python train.py --n_head=3 --norm="layernorm" --norm_place="pre" --init_std_qkv=0.0273 --lr=0.00385 --batch_tokens=131072
Each number is 128 + 32 x the weight over the matrix's rms, rounded and kept within 0 to 255. Layers, rows and columns count from 0. Numbers have three digits each.

# layer 2 MLP down (transposed), 1024x256, rms 0.101, rows 858-912, columns 0-127
129171042130134138131121110132202103158112128118099151167133096175120152162185162104110120133137108116085177117136123102128083127097166102155109132133164162151128146132156167172120129089121092155130167130120138186166119133105092105123137116104107142171181107097152131074194113113158168093119134120128117141157125165106141137080147125061113140111154129054086213161138114133147129058123
113133089041130149105132131126139097164199111096094138123117075184105150107120167134096123115151117122132128144145120133138089106129122121157126089154163103100105108126100146067168199176142141134142132131129082139131052118096155114075109130181141166104120063133153081117118133145150146118140128110160093122068134084137151057131139175153162143120099098074158169173095106110069076063135
130069177166127176104119178141168092082110095041085174186163128163160081146085116079050183124174194167131083129094121102134137163096129110110166166109087076120156126128105158125167221102073160060150152098165143124119089106081127102118124185068092098096091105125096007140118171125149126155112100111142179111110083135115090156145046166127110061118163053121087130069135161158137146118152
113131149087105116122096158108082133149107057154079104179117174111146148149163180152087068088198052127138144104173177130115133123149183149155103122147121053084207089178133146161166139112139149085118088206128132196164167074141096129083150121147157047238115148084137159140122117145105140140147105192164147110062163174167153135139131133116119128134136095111107228076121183084087087127102
160134135075107180087154125111122162115093135129111128194157156085190148098132168106128131089155156156130115119148122099147099144104137128112151195148161112132136093107189068109169087122148171130139160126117131090123179150184130115159115144081102103114153139148156078112142113126068129149119118157138067113110138143164143160131152140116163122201123163084144161118178136149192093157129
152102159158086124142137195087131100140152139074132128160110081140173116167093095141116149109119137146157163183068117116112097220128113126120117111146079118112114133140126164115159122103149120170133114164075120110062146111142136139167129134100168121075118143091087142134137143148167180145165138094128093100161144183134118090060097118084065148112129170166173142095165128187093124099150
105099116123077096133144187104157108063125150085148087117135122137191134184146160174151097077177127148136090086205179082119133170074117105175185075210135098110159127143153084167140113107137095144178134050158184174032173141060111093123128094191051128106147128171150105071107087087136087128084119173166155172098083136127169104186133103145185172091174114128083152115143156119133134184093
145141101143106115069125105140098110122099182170125085107155089155225135122090158168167118092174116205111142137155175110132147176150113120102086108149146160110100154105136120114152082072122134122176130137149114133127129112128093153142139068152139097112159151094112107116101173173113117110113127109109170113090113158087167154159136102169068179104080135162103108160069100093095126108123
198129173117170146095132160153154129153134142113127158127163089168119183127077166142117100122101163092122091118077131120167103114122143194135141145102146161169134086107096178124143145124171122121191105125115158093120108131104126111079142147147105134116113134133136131124104143125202125103140121101172117141043088123159110122145158146117089145134156150136125113161173135157107126099108
129146164083093128176108116136123101149139113163091043087144134117134113136087083145113110096166104085109152151074153086095076158106128074108093154148147105132062130082169141180096141125075089190145135147157167114107124131159089156084078087174107115143154063132125156202141121111101160124105134143104153121147163125202095130119121061046152154123077116149149094157129123164223107138153
079130122150177138022145102119079087136142148127104195087108064129188092133161114216109132150142101133109169135143093100116106116177080106157095126135098107151133106187106177155160082089118119084144102090111191101127140121124138149168142145121087132144166143116131075160137137140105156093109106077111153110093118166144133102074151154111137114108165142085116116201154164086142103125163
135130130109121118089114083050100189131090128162129154116136180147032158125142088095153112191170139117096130116123088085122185103174094124143090103070104134132168140087132134118169172090142143157153153183108123174145098142088122134120118085096146158102163155109114114075129152128105129117136119135109096097197176097170152137153140130145069091109085127115080073140109137084150150145143
088166142161137187183196109129107226156109088089161153072155126136152132122102115142161161094144184105128148137169125118118143089099132154138167087115137161127087082132125101110100144179135151114144156073104128160037145128180097117102124113107168211111107155193125157130151122150150123171160128142144131104119134152103146080121128100124213149107116110129114120160099112110150111195114
141076077108123118093169137121087157136064162157148128149124088092138088127134156138155112134151090069176055114160155152080147209201090104105107144138092168192101068127113112136152151127106102132075133135184119111188109127110167111150134122120104121106132116136129087118101120117141187146105215098149129150165065123094126125148162162144151140163158148089159130136167147173159147125053
140179134080090161181146128128130139107082128191145073148163129124123075111189112205031081125094132159062089120120064150145106162143153124108166126113128157130154140077107142181076151190058170092135126176140162081103103126147094093146111124107135124200093153112110086109102138138193133089161124141105138106142077102136180151126084145115111086177124146207124139112109099083146138152122
110137136130097176140142077098141112124104136089088108101115087165154079163116107112145083057131139101135102133123132182116170130147129090129203114144132131141165119172131138113158123136116125156068124122084193131134162132117142115071170111132076107153114116125124109117161112145085083127163104072155155073173143126162163079164059141117131152102113107143115195071181179152137099121131
114149166176165127107152099198137185149139099126068063161158085118151124159185170215104146100112135177203164140172133100188137171149138138172165116091123124174122148128117073122116115157083105126123102120180115181107096138151113057217129028183103078146162074150121194154133143144115065175073100118151155148144162125077102045095154115129109128110084055167107197119169102093050126193143
158107141092185177153161129135051151095066127122161124199119117103103151107170130135074118132065160080195091137139152143094177155144137106106097101179146105107160100148135172133151131122172163177095184113160159094150096167135151122088144106100134038114152116120174071100067072113109177098120136133208129155141073219113163127107163176164110115209101132108151100055135160125182109104113
141052165123138088090164109115050094139171095052144137109145112138209110157096154166116103156130121130145052175128168172165152146130129103170137068123152134149096160086117099164094094164143153135123167191098107197101071128130131116135086092144076176195128170101144149135153177139131086198206131132142089082108109084194125145245156180161122137057125081169123165088115068129148162147083
144164157137217117147102132175129132107101108142106078081153115111106103124178138079113130118099133153116104137147149114101155101207146174082159140200116072146103135174127103145122143106142097062130163142123155087104136088159126108129086103148097170060197100118112142158094157102118111145151169131132127114146146150108055119119202142213167110128129159121141146095109179130072118109105
114112132170120105112179095061199132125100154159176116153168167170161161169127114181118134124169118099093197159127152134054090150101157129156132138083057052148116135173143124143122091149081089104135150162140109137154098181188164113108114174150150092095134127085088118101096140183149124136141200151176078164128108069129116152140077105103121111114053126126149107100171074117155132163101
185158102138091134101115112173154116111137136120122145116148122106150117153111149086210136096133125131118152099151098160091163070103078140199166201169152084131121142143174093137104176139102108069164179134107190157121104141142137078126136091092101186123108120166105114117110171064134152086106066136167140149130094151146119091116143117171153149122160100172117173116121135143170138154147
127108129137134141133114233095116101125144081108177145144079078159100165115136062134080066104121107140119103155147112131126144119129112085159109097096123128158122099117198129109136098078161063116128087158157159140168161086136126123128066090120121103127133141149101158109050134079115123160148164160114158098152139128119137137112148091146147174126115083127124114111122080084094156126127
110096172103129143063172143162143139181146105186112081125110129163110193113119173065102133141124096120153181151156110056126102123082085111175117140130224074122119121174161126119110130159160109143144140125176144176103142173180116132035075099088107100097140103113117100164176107095145104066106150104165121125075093210148107157071174119129095138111136114108146135168132122080162069097129
127123137135073134146131133201098118149135153157162091084123109171140097180102136124146089062092130131155108109086122156142122095137132159112133119144142127183147076137094095129184127107173104094184139116108137154114097145157126125116134109102106120109152110121107105163163155125121114116141099120120140101120127141112128116140142145108102117115144161120147131105143171157132077134177
150094133119099094073148132125093118099092217106154128124114113150098117141179102112158119094117164116116103112112129119152079159111120128108101161083086157121118094161180104108148185141130133131097147158149163148117113159206099160102140140162154091143086092129148160132155161179130101148165121072148147142141076143129056087150140126129160100091203133167072145117126114162118111144143
073102196079085134080115096120113113130141110133111151154137106108146178161157129105163067068143135146107101186193155146149102202143107131107080123148171129140105117089156156176150166141137128101123134163131118135075107085168107100083138166098108212102195148140107106124144139197100106127093113176047150146086109126103156134146105095133125149142090131158120110136165158119109079118136
144130102141140129129161088138100114166097193156126123214224166146158137180175153079121112084127119171106048125222139078153143101126156102142095069067106139109092176046131108141095156160183123128125077135115128121088175104122101170114202142175139141124134132147190121132159184087122096092096131054141094147124156137123100131106182106100092148181094147123108169130114139138157071071088
089122098001124206112158141143091070083129135097099153170114118122157137110104129097206101104150136158164157124115189139136140112135131147157106138160176168133062150134101121166124099093113170157119162077152198127174159135140122091120149069133120094143165152170119154121182121143121076091100085181079143177132113140111148171145146090180038059166154119115128158155107170096087125153114
140132105141106103160114187156120150132125089147147153084050144095161098107142097188195078066171160153126097088138092150137160146128146100179166121088160181121216103084171110099114157135075116105090162130071130142117183117112159152168176126116152118136143118150142120139083088118105175150118169112177138172090129063094158118087119096051151150140161065147169121111168123085109113106167
089141155145167201106145137166115187082125149174130128160115123136161170134149198098120109148144142153122163122141142142163094135118105062106147103159117126134083160151112147127146166089078161165099156132133133115136064165146121083131173149073049150145148089117167131127152115132143098092171085085123150127149181161128138096184115113134095136108143132106118129133138150162150120120147
136150158147063174218196116160143151134189060135096175134113162101101092117149193090132092119117064139138109152136161107143118131114117089106176178103165079084084153164164085119125130123123161083177138047156138106056133096121128151143076122103122154178132161135113079093078117109126091180098169143101127150154125057178030129142152182159139192094139107154174221129117091123186150075108
133110199150146131048171169110062150143151131139155183145115128098146104111143111103142188132118177136137132140149124106111100141109040153100103136149174150160150091137094145123153109120104167083126152169147093106135165121146130114108163124114148102147180103119179152123208129132112037132122136113139089079124123110082084108130181173118138129125111108090101087095172093146123142136120
152092111105163130068155080118105100123075124144113126124101138075165144168082142155161093142154099151153096104157196075139134081103090139099127091091130135135114169162130171156177130137086133164106077140113117145108118155119110133065127163074103117150087180119143116134141125130090130143117084102090125132188104086110128151127158147123121162131133090111133136146131198140157112187139
162131108118133147074085096175115165184145134101118135125135179104119111136141145102144164099136131140104158145181156134187179124134113108177092098160105121111156142110111123206112135113100106111122094145115114092119109117132110089127147127170128130103149130132140089124122146085081138117145098091194189112088129138130127096168148118141117152085115064094152085118173136142124078050133
097088125135092153098143130116183143124098201116157142127123117129130083110186176167130166162183141169161129116178114147118147124078117136135150137210098103117079100139144135094124140124119144162165104139094131105100066125163112073149127125122183136129129064094100114120096119102143116054156080062155081145100201142151128136116113094055129171130174153169083162079133138123170019149134
162188169127163134184120111050175074148101136105135152147162189067107085050132132133172167128120137159113119094096083128146076102142071095116067128083091119153180078112163150183165063134068116075175117156136124094125146089162119115132103145101185111120139073119163173152116108097112103093122166125137096081088163125178071117100103093102081076125114115124085169115123142100135091110160
165143124129103143103170128154128161085170083187181175102121101088150154140106041127096186096122105034107119134155143158138146093169135196115123198202099108219194161126093143122189162130120119133139193143168115123150098154109090069078116156152104146062121040131163133169117181133137140116145089156183106088151127129053196077157083156111123160175092046162155084085152144108117125123105
078147111088140099069132133065059159146090141130135102145169107164059167123116094092126104112152174086087143110132087134132199108181119156170135100127091132128096098123104146155205132122159052118133145119067137187173116145162166145113166119082138097114105137169102168089136117075101099132130178144070108175162120147131174053103224125165066133108052193101180095097121126220137162138160
119159147110093107141134100159193137145107157130193170128128031094152131132138101110201126126083101163065085137111156153098098116110146100108166117165143102141148174129141111126139156177144092145143098121161086149130112146108124159071192201168131116140107089187108055103120096165097100124078158148148122070178147112199159085086160142122053117148063077151120143102111139139096122099156
085125155079082138179137109112166021086106108184088190158099082103118119132089136163168103091110143192163143104197142174167148150149101114180122126165106107130168149187134078118079102171135099142153122168158104053111117128096118128116108131128073162206172101080148071113124094146082118109127099116147080123078130151133119102158106203107084107138087065095126181164094126140115136135125
175120159123131128136138176104145121172123099109128112114103132114198156132134090066141141109104123150133111162132171048142175140064158130131094189110097154156130138076122142170130164158048088146142128148103130077141144147126099145137174112099163070157131122049165133125119139084214168102175082153116102128123149102159079107081170120130154076083106132167121077136155136112068084108124
135113108049043107082117177151084121120118086134096153088174062120108105126134128088134056135167130140155126125140124130149107168167131147151178126114121094100116137093155113128088114126151105120138161128117078131100142124123079152210180127119112117116132126144120128148128096106085113085112136175170127128117079103086099128168126145077137092141138102136068108127168114081143129172142
066158079117139150117123046141115136121154098073095122177121112071192155106138119073082151134135128111134134162148184166182083128173117133136149048171142110111127098115085123148132118091116150146101127167085135118143148148114083100113164089098122153160104162152149110125121132165194131182120146131128141115134148079078127128100180103109140121098113113118103083139109155116159143098123
116155092149058109128101087090143092134167146162145095116112095117171170092131116141120119162158109131082107130089114110148124120140078103108085113040143127102127157190164125134134133154134172145130109156131152144095120116140146143085150111059149147079128170112126123118143106173111101135073084107135160119120141099143174079133097127118149181144124099063126145150105116149147161112105
118108116168142125111125183159155218127149118073135159131115180152121114149123135132124145131193121074130181203125085117089168127132157142189128124220078106139123080107142107160081135168161084170164108131152138163125145150130097111092130165125100098114161131155090119148119087092146122112095131069148200180074104179038112126127205091104134138127161140101154083176057092109169118112164
136166080156093114112127108158129132119088181150124137079059135151106143095186133100179176119109114110077120103099082067105131123147155113127142145122150112179106101148095150089103104131133145220144151122172144179137161187122106143147143105118141119074141145147147101122135151146167114134083080084148086132140118155149100138075164117134146122138144132124149146165141102080113170146117
122129155116094116140130093129144109088168175078188136106103154062130141170152139113126107154137163142045161137103115126143129066095124067139174095151104149124143111144155173101162156129096141154169133104145181155135129155123162151125146129162165166093132164184112128140099147180087153127142078156165114094140137173082126117091155183212153084133145136081129163133108117172137118157108
100141110110190150150076093136063184193153179062106156151113139145145147185080218165100100121169138139170173207158121139122092154119052132119181086033145131098190170113134095116197155152092184119077093100092102171153138090163076133105134140059085134087096178108147131116111115049097091077122096127148120070196123175131107127148147081157145130125114086119151142134097094096063159143145
175072113123153142081138108078143139156112141107137144114104123091168131116138037116112139080125132117200035150087105095185131137143095129131139116174110137177146083088138160109121099136078131176144162155149179181124168111138094142164179105156129123111134148081151093147034196145125132171078138129144093183128048153103149128135147144096120087116154126102136095135152163127151110109143
103161110186081154099089085140141179093165162138127129097132115123176155166167111149124109168140104132151146169134163120118100160100107167094171138128160111091070139094144071084123137125146123181081157133115225164144178109143122125123128091130114181122121112106095136113118086166156147149145091140116141088150109134143151149179162125124099033193136086143145089137128122117104178144165
110183164129149108162153086079111126202133164094125096145147160150136153095030144105164130167114100127152160122120060112130118133084163117157113135108159131147131173080116124109156138081137138151144086146141095124139166112119151075149154151135090196185103182153067117114100144137090144102106146131142146094135130186065152166131141102066077046043068131111174135143079128115163094115143
156100137105102095128104101065121093189153149189114127156155106136127137155117046158111093107139145114129049112136187161084150123166122094145131139149199117129076151195079118142149087162134205124178104127159100125133144098098184129101103153136164154176116094123138172141100104080192106143130113128077150099089134130083159087152109121069144160125107079101122179168155108121135188125153
138121149087085125125146153104128110106160151110170056157094184162176140105067136126110143156165175103153095146185145091119082140161132163150095113152163085089118168130131095140174170089073110122124153085081135123103125093086085151106105104166095100194135176132106139115155138075087164138154134113129150165103149132168158091194093098143133131133100127172094098174135153077123141159098
170110139177141091038113118083144127140113179151192166168167062146110035113106145104136186088096219086101113133131168078111109143087146132127084081141132218147124187085106136099095146201129146189130095120125201120123171080146110140099156081141150069151005140040090181145227081148128167107106138210150214105168010157018184123194101118122171177193210156144106108155117149077131116086148
# layer 2 MLP up, 1024x256, rms 0.107, rows 859-912, columns 0-127
126102133161111040154160159149134059110139106154144082143148131125098090109190112160058131178113147086126067114139106157102122119141134145156194052114171095099134100129169098116120132102112112154165104122154171164146167135140182088135149108129086096119164188134101156111139131142231197149088127125146159170103090116093115106110133088128122134131120091144095109146132125161183145188133
181112116092104130120163144132165143133142149166096188125123115087108097162118123111105194151138125088157092178072077162161121072162147168085143146136185081134166120129118162141135143198115153107137156217153111122130101121131204122088122152131135078121096066182139104156174161128114145096044098099179113165103138104148083096127087129200182097110068180099089125131166173154164130199137
150097163129141106111134181106103121154106128145088140141143179066079139145047129159110056138084105165142164132060189154078095158122167125104052034086127143146097127073105149105141131157127128116121111099103126150105190138077140145091094151164170123177100113111117130165195151116113115132086128119127156140152101131127161038170094082174110144097065120120090134130110200108126089107162
120109142161133126121105128144152181155147096155197168087101144086165099153126105131144156142126175121153143121155105148120151144070097132091151153146128151122169113094123129112169167139152127125146102192173100082144132136116136134125076197115153121160075092117150146103152090148120133078142108159129092108101080156179127183134131118119132163170118203108112151111193120094141134117127
156098126057160169095145149155186143159139087105153108137138124109071113142110118131136108184126119181147135091106139143117114124111109128104080085093202123118148165145093129123182181161146116124147120106095125138125091150163166118158119151147067087168127156112136073104170085065148140110183124109120145133106098113102150135194129162133175138173112085104095164126151113113132138065157
112118167142094106176160157118122175168120097141134110174112128086150110167151144136124171108178156159151150088123073140110106147111177159086079081157082151100089117189151163083094113118175117134132080145139141133131113138137145084117132124165175057105122117149094142153154164069165135090132099135054123061066123145132138117166113117088103086134130109103160080145091094078105112126139
065097119142136121073069099128119154057137114086144130068208153114093085141112170103137082187087064077107112202168128125055167101105131133107201139125100144133142153109168153187117139104099080129085103129103136141124127155068121128095140168090061110104101147147094110054115145138110110167155113088130131124051100125186079116152130087083094112148133115197103169134079174150144127122111
126178130076116129188171101165071120094083096156112126140118142078145078111156083189110128103140152147172134078145150173064149122053104093181156165123141093072130165163114137175124112147133135167131154127086122155173151126104118073150149096055095116146102129097113111114111124123127150101140162151048136099197153108095144102102109141156086167140102157123156132126105119083197128089157
109163112110147124103156115124155094110141125197183079133214130121043132142175174123116075092064130125078122121142118101134110189099147128147113148061157102123124186161075162092059157109070179152127212169110095167178152168099114130154137050113120082193190144069207107133105055146175068086103094091083095161093142116146194163135116183125156140115124085164121110150113147181123113111096
167149111077133076111123138125169173088123093117163094146126174147072128141182151038079106086126129096122087116105169160144173137089148131115092159119147138080176114150132126122122156159105104160105163156124104162108163108057115128143105164122160154103109112165148184130160140154145080149141132179119167117143113159134075124143125131097117151092167133198125113122143074094116117135091
106129146129111161149086128187140086101195140161114150117117133082137124129097141144099188104093161136158165164124100117125121172078148106144148097163129128132090143152086183150142103127143098139091076083136118094115098068135109119150155118178096112147130102121132131116099136163182166076119140188147113120103078136149144125112064122186136151187115085116099090153142063144111094116080
152081082171160096068099113177103116149178079125138141137164096152106122150120135130118157103137135154165136101083130103116128165135129118189142154113126125104103138089122073153125166115111073102086072118172094139138110090120107131107175106106083135101147114135123134184117159144087076159099130116164115131041097161157101147153132118127077110094151157123164165078124101064152101166145
091126067163129101116180122141138094081149095157116105143127176149087188120178112137149080169119071142182118136164064112127173116167076099129150098080159125168237154174167130111131124067167156139161174168171109076133112114076093180114081183139111120138165121096169119128171105141172120124181115154110117087122185138123086147141137131113194140095159089146108143106124131168065104151198
103121108118117081104117116129138129092174154128138147156107097136134111158116163173136157203130143102130106085106111114181098146147131127110127095079119123123094143128090151130144074152142164152082123101110082111084097139127116163070110174131120125122220115145125141137130116163182157124125105166105114170154111129129130055095116146114124131101123128119134128107132110113186130152164
098129126113140142146127135175183138081178129070110140121172141086105130180138152150125200158142116156142171064129135143130137120094175119101115144115185131120122103108110144182118136100135157103143094185166154094163141105116141141121121170122102107088130132112076130137128119120103121100117170139130123144157161107085175174126134163088111192140153091138149108115164093169125134153184
159105138118129112135114156089170174164121149140084156191130118124067151156186160085129126149160107157141139160124090128208081109079085055153088145069109116168134093142154101118108103116132158171177195145134157123115093144194094098157135120141149106095110120110143144167132157237113129044186121128177080166080129177104086090154064096150183160126134137140089133143164147121183120073119
139106141124127134115116173092126082168179083145117111116078119149093133040113172115107134155117068126147158158104099107093063121130129105141134184112124167131079093130108076132129112140138143139154086156172170104110126150113161113151155152154226032197094072135102114147151165133125147184131113122180159111092098108124102133095146164124144135144079107126118144185143121170116109156129
128116129146181185124112147191128150173162193101098194132162151130120114150118113073177115109094106213141115146104166124041096127103138133102085106140099124197078117187127144077109077113122100146178163099168141133095160132122118152102165110181113122128143192128081063162138122116092177095155069136176137130131176144159111106111150109067157120162061142127153114095055161147161136193075
159093156183148105158164127064113120163131081100133148139124137156168120142155146134142145185137088117161090150116195092164043132160140112089126138114115134118145117198151164146124061188130155140132125122101146151127105215156140099129155161185066169067084083119124119123128146125122126142132124109134093133136118163095140156080064127109139145081110142127078109177170129145058076181126
111146079121223143171177148149149096174100167170102122077157108177092061087170144152130093100129159154118095128156062114166137135146143186126139142110142130160118075145146137107089081128070134160107127213162198087118146135094138113169113150179102106186156098224128152124111159120104121070117145120141089132088087120128132095140113184164095141129077119125161105199044102165061157143068
074086144124157106091157182141140171141113088168134087104142148158149141099185156172092086175160104089157126148118203133163076144128168173129088079150131145091115120119084144130092084147153113197114114147119107105090153108124134124135084121143160107108088142126175155117139100176142149240158201109130099149109161148149099156155129119170133085090169110071161160126097175118118143126099
135113057140169127118156138147098140085148121130106128134098173105139098128155149169124144161133138111091131158113165102101100096115131174131154128092099162078099131115100106166137139134061167142138153087118117122105083135123087155168129162156075138130106085148130105151117137181152126098096041117120135145137147073111043122133116124083134088123108211142064111156159241128207165094121
099097125074125121154154155120135128075173146072134113141090163142184098130053122158165165052125122135143155139134096138198160108122099110124077055115086146130111192055094192100131111054104092138078133118126105108154148152108150133133159203120079122150134163177081133134085136141153131088083154109110060152161136101120123111123135137175154097156143156121084121137119109168152194128091
166095139096155079139133125117139107123151090158112101143151160127149153115136141095099140166169092137125135171156134112105134163109111094141111114183120154081124179104135162126049146148122119153089098077124108165125145130078153109156078147132120150122126153132164147094086108164158128107115148149154104137148140155106147182123159121192127148084147083125116116144107079133147169107125
153163141128156169179107132162122130098123047102093139110158169107138113159119125070113116133120091134069136135102143159120133101131159103079146119128155112097091125087127145173075070096156159147106138135130128143133144145070166086184103107146137189139148126135121039111122126119131142104094131190122147140121180122109152172075107083128105149186110106078147126048143092131154149103166
193158163124121132101145117139167143149154140107145109128147094086141114111129129171124118141092052125103088111099138189119165109121119156173079114151187149146141088138080128113113053129144147168120074162085161132122153119109138075125171188157111117112117139189126150108156148094142054148120181121139122102074091107145162122134156099093136114119071146120149089116164110126131145117169
135159146100093122191095160077155114115078129092087063138131157113142082147148098132064136094222130142171198130120195098114136156104165122151134149117061166097095118123137120176132128171080142199164139168148193172203147181148119136163161120158144091173083160218090135124178172204115111094143129127160111141130136099116110099091044128161138111171115154187128158121115124174113137152129
105127086095180052090111135131137141165180125116146157092124155139142134068065110105128039073121060193210131106146138158115081090132187085084164132123072171162052136052116099126129089050094093189224149170137112169148208107083138083130117112170163112126136098100147098055114155142139110154179182084182083111141163121113114093100154125178086150190118104127104132163104158237147077133101
124143100082115096087105090193122088086126152151112121141154170134129201164146108086122145151144062124089113116164172137172132160169160134144075129127099154105097107091098137161134116123200126170127119143193076080211097145108138148076078092106070129196147194090052141116135138146171115188089139129136129085172117191148137110161201125160093172118099107168173123115120129165138087125104
143168128109171070142122096152110133090143076168180109083138192085147140082101255133155190150083147173133156092137173128067159117083132175136138104113150070092079125109143156093172085181115122169120149166113062119136165127139180159137139120122105094117134126100151165094115157139087112165154124127133094100040147136166097105074117113171170066137080142112152059123146110156120119136105
112128138123082093174145165124161158078170109134180085136141118107068150084156111079130158132065149112099106174101095120107105123156171118038183127136176201132150105165074101118158085123135098109050138135127073123137203081113104138208123191121113161100090088150161168150171113115167133117055091088196183132160182018171121117162131087129155138131045142143172156105129062130103160151100
109084097133100099166201134161152187160146126152172133169128108225133126102068101123087111140070147140120086103138086124105084106166142161138065138116100128155091153120042085035126164080164091111187137136121211119171129201097178131130070165168166151138095182131146139102111157121081160172123095093093112131106139150122104152102082146105106167101125111128064109108159097140137162093133
159106065108137133107117150115121096117156130117123172128177103176099055114109110124135134079129169092141137088121125155124079158140198119131095123055090179144114077142094100134155118118208140150167131149150111121142114167149168048109117132175110110110164139125112134082208123147124143103164179124176162135140057116097165129151132143106172114092137111153121171089176088096163148157135
119127145135059107154135108127155103056167144120109082128144118083172128110113094172148130105116076138097146123087116111094140123129126118121110106118137170119131115130139147086197120140175180137223135098131124124086158163153127166152143181120141095186113123124079136113112078147143172108078156185139106142181199117160120137119102072147162159119165118155080129104144154138121134147129
144081073071158111182076086103104166095181078141086146091138164147169154117189105144126072106125121113125143090063131184119103123143125148114105137122119145142132134130124111137142123128119077124109128137128143081111117161103140176117174160124126149109111126128179135104138095074104163192089132167073152180209128166106122121085069126163150183068104119100144151134123171147096193119135
164128130138160122090075149108126109168115111107072090112103128100131063141153112135113132140104120169155133135163105150098126139141101121156145151143134154108139161119167150143135059134117154130206148136152112167112144120201070057118163193148133145105122114127133115151162126113090132116138096089065072110078129095196102155106123030170140086147120154119065145093162130102122153112132
098130092078115134146151149142107134117137116095167129120131164133104142104082140143094142148103155106146114098183106146154104048166096126143133174101155134098119125146100137160176172117153091058112155188081128150045081132152094097137100134103112097160100074127084144213146091105188081132162147092112110132130123156115155149138088095132122132114160070073115098128082115120073170109141
140187154091103151191055142149130071094159132083135123113188168066153110121085101136069138146153142118084137130115205114188098139138129140070087102121137127143145117102184105134112145094079161150153180112155120122079044130092088063129118106084091162100142137102012125161127206095119100106173148113116116118136103137176114157049123141127118136139113172117209159155110100105177136096098
118186164156040090119119119047148121112128053097128149179100155134160109064108128167157145153088089150115177126092119120123133101122127091149133133095091126171137114141173140122155147126109089124135149103177101138072111115122146085163127123097176133165092103123148120140209089055148133197132069170125113134146167135125146118127148128186165102131043099166147128123128168151114195083134
171145190121056097168078154118096076099120133155169084080113071095076108149099074092108146138072093127124175130098100053101192148078135096113083057138123163119140114121145101137154159093137129145179142108131126103102134116131130154255083133096148132096084161118083147180112173072109156103103123098134152112116151158135171139102130110142134159109168161151107116125169095114100156139152
141130160150128145137147164125115116091135050123184164110144121085108180101114105133139152137087100127145185080132110169084123089143106187112119171122134141144128163109150134096104112132129105135137096094175088170116130150119158116104131105148131121083104177206082081086082129074095122159150142121162162158123109138108181120143093102185157167173155117090142095116178106098169145137136
102140096166125137142148067115115197129134179109143108094080181113177132165160114101157197138122111124083120156104127121111180101109107114108053114142101137134148102186128176106144168123139105115113107094129150160142114088122083103064094147087153165095133136135129127146111118158154120182114139103102096136099152166209151154105116175126152197067115151106164162152073119156097087075141
088175075164153123084143141141140137147091130109156171131121132080134138105078086118146191108027123136138126095114120126146126084128120226160107158128158102184077107123126150134137079114137094096169109105119136134088121109144138130069095125136158109122111117129178161138166085115141170162165151165092148131072120125096143125078159196153072131172149178134146112071068073109086150125143
141078153096155054134117125063075169101155124096176144124089110112123097104136135133067121093132098066091098128127169144058127151117148165119137084120132148105080154136196080147066147175138101159105145137137120175126123129119137108118060163150120138171169154104125128077144098099136152164131161160137147080182144089084135139138120122072104146110136145131080106149092207099091120116170
149153133060117109120155140090160118079140176169097125085116089089120199131138115160142117140082069151131117128094099150077113088124090116046125124089117142116139116113110111112116184125104125092139183135114174118161159107149126179167106142167167112112148119055192115123069144164130145157159162121094053134155154060134105107072102138127175138115120088130057146196146149124177155126165
119126092149141072144191187180087160139164111143158102148133088102089078090101174112072128095153132095141083178104139157156060137130164116106101134136143117133102130116133078167196131163134110074124066145141055108125165058102050108113104130091122160205135137193107135152108159147161148159104194077141109188125163134107160137160195161085107083080136141106107118157123139084170128152164
109160053131189143130093121134127128110085116129142135178184109135138190117151123177063137104120083140158098098126136127124118195082049194126130123126147117088122167137143125183132149178146183112075139109169119109111095131103145163136122155163122085102096068106167191125161065111157167091136138182156160131162151132094124170080093070120151108113090112143141083120157132078130169165115
103106114063099096110145152135147118095140137108070110096197162109071169106143123123113120109170131084122130167174129115122054142129078102196156076031109185111146113101102124150147141081173130159103157164137070164122130176140152152127131120098167132129088111128115185127153182119097083121106158108181138161166156127119145154111151148168185093125148072069093128113134134124137132154125
112174131139180130151136105193170103093089136178144146081131075170102129177092103106073128137142133133154113103156149109105056180081157148142178150093108180095152197139126125129153183111188164128147134144115111139171135112167174119146073157117226095156085132097090140097126087118187141175140162140122140102140192092098098080152127109067133115125070106073100166142107076086130099110170
178118133115113093137121123124046118167147135087148089090115201117109125141124116119154132102169088136079106137103081139124141131195162120155074108130118176147166123118098172122129187087135112053145158091161134139161091128126148162122116193088142145074058120131089147164071183141143121124139094138210056121099128125118123093080084094086160191124106084132154147122116150104102116082066
145101157144147075219133148180176105167097089148097078142186108141113179150094149156171126141131217198123093064190128113130144139087149169134178147091066153194121158111168076129113080169151159141090134130123134103164089136116183153120172178161113089185114171168136123095094091057092178083152076212130081080192146144099145157127157113130135174165136028090132116079158094099149112108127
092135152155115112085142166124089187076134142099112121080138197094142154108163134124130197138081131093122135095122150161131149092087169121095144195109093089161119182165167129101160173123141117055132127161116125138090079129106139127134172191058107085150061071168108142178125161106114113115146158083118167142138156138188117120142152138131150099121099135127173110122107140149109077131163
136049103120129109110113154149116142110132144146114106120119149127073130137113155142139109120117048103120125133204111181149100199057131107080157148109092150132071062032121131139105136147139197166174094090106130172112132136160200138136128097170147116123132133121095153160065086133174150109189174095101082140147123113124118136017129081131130076142143134105148197157110101146109090114204
129104135111116081085079195083077075124113136074199185125128112142181075107120154124106133084093122052106150134155107181110146162083120116121142145083091192153136082166080075172143145171169122163137073187127115106099120144178115132183167131214199145112124091099118160090126084129069148138227124102123062170125158111114155150137143163141176167116154139112097170164093157134168118129105